python train.py --n_head=5 --vocab_size=8192 --positions="learned" --tie_embeddings=true --init_std_qkv=0.0395 --optimizer="muon_variant" --lr_mult_o=3.0 --decay_shape="linear" --final_lr_fraction=0.05 --batch_tokens=32768 --doc_mask=true --train_tokens=273400000
Each number is 500 + 50 x the weight over its row's rms, rounded and kept within 0 to 999. Layers, rows and columns count from 0. Numbers have three digits each. The size before them is the row's rms in percent of the matrix's.

# o: layer 13 attention output (transposed), 160x160, rms 0.673, rows 88-95, columns 0-79
# v: layer 13 attention value, 160x160, rms 0.122, rows 89-95, columns 0-79
# q: layer 13 attention query, 160x160, rms 0.13, rows 96-126, columns 0-79
# k: layer 13 attention key, 160x160, rms 0.128, rows 96-125, columns 0-79
o88 103:516599579480431391474374541569437476489507423504555453566491435455466556461540540545492433550576514483515451494486457519538470550534474477565571453504509413590456459451398548424499475425442514508539583554485463557506503530458470490557527535
v89 109:493492525510567469548510547488464485384586523460519509521526458435531561585512603435475524540429458528482482486523489519443530469560377478376494466516559433415441509550561571473454546377551550559487528511593496389521515523525477484535513444
o89 099:459495537455465515402553468554534448638434531525468531537490576485416435407477446489524503504543509464529538456459530426606509585426487529582477600537463584542505578395407502496562475542440470454523458534512465587506554489486516485467551562
v90 108:426449444561509528598533482507495454559390485526397504569541475365512469530513501443582470440553556500486550461475533517607464472564578524472499471424433446566501460415510471567436449551433514459511546473465568451562423527530470408432463488
o90 097:501592443473506478472520543508486510506517536443575474438540492616421562496496457615423541603501493543539516534532491423492618471409453447529425484549525463479485549558523522437556566498482499541447456515491421544523503511412481547563621512
v91 112:559531490522523444524518538522360489528630525498494530545449515439465467552537507440546608535499538498424514559515506533532487449569509574376530470541565490450565521513437540468448476546579459504506478436461496520440460444516577410508546482
o91 101:447485565512478568519484528539647519491496523551537428517541467561460522447476530533514365496487421482554498522461465512421492512527485480571495488483497417496508540499544462536499461510490502451514481524577471548501525532460433600456373461
v92 111:571544539456515447547547430522517464601516497509613337409556462589521467558476495488521464493500467446496597478479462545477463534545507501439550585506460448549514507525474526490526559478524447479483481529526481453544545530442480439534546513
o92 104:448442489515479492419548536539491489468591480502470600575456541403500523436589552495441441542490466557506421448524470511509474459475452545585463482553483499415473504485529433549526500499397595455520502528538552525506491510478475559491453579
v93 097:388495475501445442510499472531483510537493526480488484449514527540462538474499520450628435471476468392520524521541531456471518551566447556518590467529545435491487454474540453401482435498457510501555472453421472459391547446553546438502566529
o93 100:546539496526533488545492457560504548381405475574500507512493497450585497514524402577392546509512537566514508440524488538542483500412453459517423503529464532506536501529505442558471580520523483510423523450424562514540504555480550495530462420
v94 112:483481525482434494494589530456490513520464539443486592446570536532484452512472458492536535392549597448484499508455472484411524433465519511500523532577467543522450489506561536476403463466595420465544526457544467486516577545472424439512480489
o94 108:589450483526560468553489457506485556483492447569440541526449592513490498497494535514455481509498349564545505487517518529519540619554515525527526414435437469390579493497447482393602510531422544595506522563386520506502412532525542526430604503
v95 115:397463512531512559569490505578543522525386588480512536548587503561544426404468576476519490436509450491502457516490465532529517387522536464523496507577508501529468538530491534488589554500475530501402452494514428528444535500496465336469530579
o95 104:611526489524493473460477498465451473438614532482469458507432495503487578507534464562476501539487566444535554434583493488525509623482533458544451477458512412423540444488427459529369446502514450514548530467507544510539456515454517542536395350
q96 097:475389452528537467404461516476511471615510496465530476589488403525582525505515544565449467469399461570467528462477425540493518581503512551497500415514533404548486548517549527560527467538606482469491501503495420509493575493469505459537445598
k96 099:452444498476461556422543459451629518588499422485430534490511465467531529572524529551477418460508387496501496444555542442531524471502417513505510465473455483464422530558535540508470525546471413457492439492432546560417476545411522503502553539
q97 095:432604441477495532504462455495460653579541579477442431489506473507492467492423512427473474479454556473540385411554424537522507546437574496534450511535554569468538545458446478490508397569533585501524546515490457485518474431601463592517510457
k97 094:553495421492564569430473512495545511495450493490512470575486419562438600513431516545576537468510646505561435386505524531477528545504551498476444459581447443563518500416463479487469383562483560530497485467558476469554450453543374542533590515
q98 087:553483503574436532517477535506503515549532532507508458519467637520463532442459526399558576537525513519436587505418479641448590496544521431466519462531549521604530626454406575437577526491471515459535481449473555464447469472502520542554520467
k98 094:437555442513444524457473543499442595594499495607517467513524574503437509492480465472507560488537465547470557578455479562589539442550461341468495492460533530510560489521468494583513487462452418427558540478457587440504496499445519498529509475
q99 084:530499535528618455498537511481501472531459480549507494470461394461513563598465493563439566577594509502429369543480467544481556534525525490459499465495414487447529534486563533507477453436484483469437474512543513540563514506578559440516443543
k99 098:515508527529590497465541562511541438502467525493465627417493412523474511481449415566476569503545445449465465497550454474497483473481420523448502469548408468417479516462578545401509450497480567504481463495583546497530391426490644513551508496
q100 096:593504456562530510425567533427473496427554489490539471504568447421455510409495519457444470467433592553454509493489495485593552470542525513468500430505464583422483512513470520464582476554394498495500568494508582556482501471451600519466436486
k100 091:494547586502549394416529529466543447468475469548554474446524546474588584432494541452435494472512546503435538446524526453514542527554519445471495378529480531520471462427487541546575541462411457474462463522419555521527458551502643516536528502
q101 094:486533465572451438554480559537495430520587506482472558506427555506529462506537482546516488429480499513482516483542497429473515479527503516652441483441484468500531501367428564412569505461509487622431494524491597476451489476409443534443486451
k101 098:412530468573452400525435523564558489500578590442496427466517563522501351557459501544531447466491521617474502463538539476517446474451494427569529455506531419508509530403487520474587451442509485513519492540479528475476535559420582585496455423
q102 102:537553464528526467480497475492478558597482473491490437519430512487539564528554528513512413563492586490526483507582495547463623573562479436445555496428523466478417432417590497571530480517484534551494564495466542524494523548463332502474515502
k102 094:474502468497480517435501542547608478547498539481548522430453472440549553473486470460532456431451567465556508530524512563481564525542449505442498532478571510543494463432526470499455508555460471510528546475494492503475562432455367555574500485
q103 085:518479524473432396484506550489586548569494555522503612456576417437521495466611405473588451505562580563466506505479537553462462504498527498531535495509467438494589535487493542540463487512523525612477520504523487503544512558531594462469476478
k103 087:403481516480373454535523559520536550508442501478579594453488420503542514453495515457498567497540491566561500446453592514483470547515457452480490442547544480473563546648469472594421486557433464533452445483432487490508507494532557432465494512
q104 103:468471543544484477517503558557596611456557550398536540464536510473487501536484555525487471453544586474438456478499600490485420495456543454571527453501457531463487519422532489490423494503480521434501541434476422481517527500460419442476476507
k104 090:572503519529366494457482539544505539453527504493449515480509568428564586462478467457509471485608522528507492461613465390520470493414459486557516463463510545494451496504459452609506589526482491504438463450487547474515629544532465502512533494
q105 082:541510432516586493458466516470555506551532484482465441505522542577497499447501531498457501463484444570519551556423540377573462482512480605529619491559528537508402482504462475525471456506511606536442488460508495552490454622486507480532450560
k105 087:462521399498570519535439616517520532518510424517467435525533506516506440483592550500494521536601382545511572447434466412535457568522454537476527430548379463569450509481505416486504495483466583511494488510518487531484377578566512503497501482
q106 096:499501467486507435501506488522445316443479444514550580508490482458535378543532484483516560539518499600469528514470426496547555535569500548553568456437498590460443557432556566485443473552597538490512503457480495510588557538555385508462475512
k106 096:388563570490459496484506502553485501481544532516529497517507529442504450460578547461529544417485409499562491476526570484461527558415544497526514479503472572432453444431552521464452458515506562544468466384432542480483418529440421518422493488
q107 096:553563504555511412495455563550557494534553445547397559489445478560559578517466479564465379538575422434429547498558512516417539522523510449491520469515542492467507537555467531479476514516461505492503400531434545492539505474364437488453458428
k107 093:452568438547409378562442553504507517553586555434516527475551414527519584537418507518513413470503456411371559485548485475480489595560509512478527480540560542541527516559386535535499513507532551567450442478464518508497511487515532463503480451
q108 096:419540570517548468605526537520520430486436577481522511549523498508555509526431594496410491537525471412494378547501505468464415479541397505589462505464450417543538483483527494565536543458507491473545493506523485526600534543532514478516487517
k108 100:517467521525585417559496527545559542407495526496475503578454502504586434572443423463473475537533505491538407538506481418476497474510352440604457502450531437497505560525468485493515539526524519489483581533498679552515552537510453502536411476
q109 098:493459538570439520469425491497565442479515479457549459465484475461464541493445481441435571550372519502542603483512437447478450628503485557451451468592493497407568495563478474540508494500517576443529582534450464605486506540555531539517462455
k109 097:595453479520498604458477467540628412480473556549456499472487470469482538470476507478500596548502530510529506399404588460427493535493576565519521447539429479416515513553397518474534460548526468515540517492547501507521541490483523483474439372
q110 092:547520547492530484445501526464524571472503588508443538589616432522501468475457523541504506512383565466583381438560466560533441508428494484446488516526538550509567538477434460497535464480529437466512486469522555511469461460528461414531497465
k110 093:528532575528524573492499555451480491405526529634409552643510407557513500510502500577461554544398566472555467493525498562512422412489525531498400560537543502474550495545472495530474495462568460428515383511539433579514538520514434414551515544
q111 087:570491494557482483515437500407635444567491527526515418580558462488509510458422472458503553521565562503475591486448519413436538465477604587451540471516411559526499507482456576507526461624525550493421355530508490494484514498424436477479544479
k111 091:450544547487453450475501458486651551545464518555578446552515515519571512443463435439510520472471500508470585467424479457512386517444502464438546488529499565541527437485470569578548477576467519536425530516471493550464522453533530474542517500
q112 097:440468510469520439529549499503550505500507492563516581515539518478528492434552498537534495555531479500532518512533422459538550551512475612535463578466468415542504510538483534501536472580547465426497385562368431511436574479416578493476438508
k112 097:517451508515566443449514547385483421536501537518536549531651502498460495476581491607536441521543432515547519391542430436468535506486462544462469520526485530447527509505558514456509497516522490366554526556524365563482568548403600517546437611
q113 093:553527510485555497582375426557512467544506527597460459467549467498515440522466464451461512424503505496503531494500380522524431415483533636502533439570487519432492580512463495545473441549449530478560524542479509539508540556376553399555509442
k113 096:520399573579536482571421498491545475519482535524536448443533522487544537433410433487565578467567498489554484421404498512472420548470548573475495405526447480460556472518520519599471527506503492695519523573429513518492482445415476474502551421
q114 098:445523488422607479551457479508486475500446480482456512479491526531478492502496513462504538398588491479472428518540509443483520501483585556484477582490544567628482507520577509458530468608495501527525460467440591413458490497514532586494555602
k114 095:530537523470550484546506449345418471420425558422496512557503424518401540529486520492505543501503450483481402462602434548531487511522549510390502543498462469506550374506662491491447505559494577504498475488435478420416537546544510651503550556
q115 095:559522571464539502470502557484413450510465528525536559536388437525464514550497565539514490552443510455523445470475422492439541523550536472404519423472482535574419418540541538476458569444407506436504476505500574551480489582476516554483399548
k115 097:472513556470427534485422600522458513521481525546467520476462399474479571661493529568538446469507451395572489597516457443459431507508441513453463499487490472510415451529531562487489455499409407489491502482490536525481561573459566517499470510
q116 096:478540557477512487526497428487445590530556563431474507518529474597475497452525562520444448494411544495522478424548588542559386603455488475526532426441447533546493567472513464551416486573505492394387507497556530539498491510471543428539486550
k116 093:419536493499453546533445433505471420491483506483451478479430555454529529480484563565480477608406468481556439446525549491567486562501481484464552426558493447559466578530524473488421555513488498496448448503593551575592501482516490470490577464
q117 095:626416541459536514593439572544470464513538468457476444609410570569593494408532465484537467525497483479503477457551560528476546544523398482462408434521494502581490499495521519483561532508485507494529378593579474526441498548527541547410466537
k117 095:530428493343479465530451504509509500489571497516538397442501531495542537488517441523507500473524564517525532522526532519524472493476405448530477481477519324587530447493597539546444534459549469434462488576455509493513533434587537499481452484
q118 094:490574590519533517470442496393419499536525473462512534438426494496513452552543543539493544447521496517444437418464502438522473488582476491458575500492528461526497491461527480473545453504558549483449501537448564527606470615517359578480330433
k118 095:479488549449516499490481520498515549456487535544416582526436443492508486587540504509493456398504469438488555474486646472485510513553488514532524475532553539516566334438457557585556480482487439456405466460465440574453477531496410458545409569
q119 092:526656406484475443545574512551450478446542564476477498502533439458486519530422531464493514466415531427366549510601431484453454446583536602468517562490444531523484430438496558495509505512496570515525582472448448504473531556418480585465454497
k119 096:441548522574395477480502505475402551477496486584472528490553473424524468566509475421588477529528512348465530470515526595494439548522542503483551428508473521442474390481506526455561534438562509563447517528461586530486526580468423484500514542
q120 091:471448472468506478458481329588489502551476507515524590476473504480404496451500561544540524488617496585417544515556388523459463574494438498461611513407541533513553456498436441555570499472446515530518408505472357470526427571472517493487550488
k120 093:444433521504568561505523439522541476427486484531578531499498464453511466401499540520516575561519519544467530517506382506488507486601550565518461495493537490461488496494437529491506565526439515549556424526517410470495533556500495533411505463
q121 096:588449481513523519459475506512422463528523505619555450403568518479481435553438544516501552572492472567494507490482439529499406490558478515545513607529524497511533495451574447472521536523530441516506614567438429496500541497475465493478560372
k121 092:493446491548512469454483440476440496513473536523574546456528472515505478571468578499480557535475480615481490493470522439534417491528475531528489521507418541502478474474514479517453600548535381529572561501431465528476547558461432461429450439
q122 085:513608436513501551464488497506476579504597286525617542486512462546510442529508499460558465498452513476603534500551474563543514498549448477585488506443486479519526442470457507512502483470435538550522478505534525492541490482488461498452441479
k122 088:515507537560545517478479490364471509602477479479523447551531520511482550538560507500542467614456506485482492404540524546423611412547541452607455491562416361460432522482439563508508465521510521497469476608578442481568473509453446580449510419
q123 088:483438446462453521567520504525546427585520462574511385438576520490442470510440478541510461512465482432481460509459615408609445428524489467530484488516393524445425591577477550385566504485503516516438590449548515461477493402516549478567426529
k123 094:480503481536432469528493568589504594567486514558516453468509549481565534485418536511456473513520458473500428492483506400558403505452481491465489433492408484507447558460499440474598515476471523528420639514541569433444477541539487436561372519
q124 098:454433483451457541481526421505565537491507490463433463505508593460526501546469589506597561458532460498493534518463489460430566474570486509533525391556482575619572524522528487503520410479513529521458498533530537455414479474559549526538572440
k124 100:486539485566546505440506448489568522443595461477483491515439584491464429512453510540514563486399493572464497547499474513404568465584453474531495489473525557496532470607601469586545509564391479479433554539441574399465497515500489460495544440
q125 091:539517562523481521478465522483502559445558523539531447473506433495564426567583500576610558574379493449512538466487418478560474556438470570515538474486465538491505559449443498529426507534547515504487598465492456505554481537528449452469464398
k125 100:606594522411564467524474493510570541453450491452564480520373451532549426526509519502474537489491430546549513475380465463446491559436497463459521593525521526466527556538435421581522482480499429479470520435500565521557414508488431520425439407
q126 091:465489468481523549420422521426474408482499503476530509403497646532561569551548527457521524526538417487493535484416386447546542578509422510562462501481625551532452550516517440452508551469525514511517536468544528510542403525493555542580500446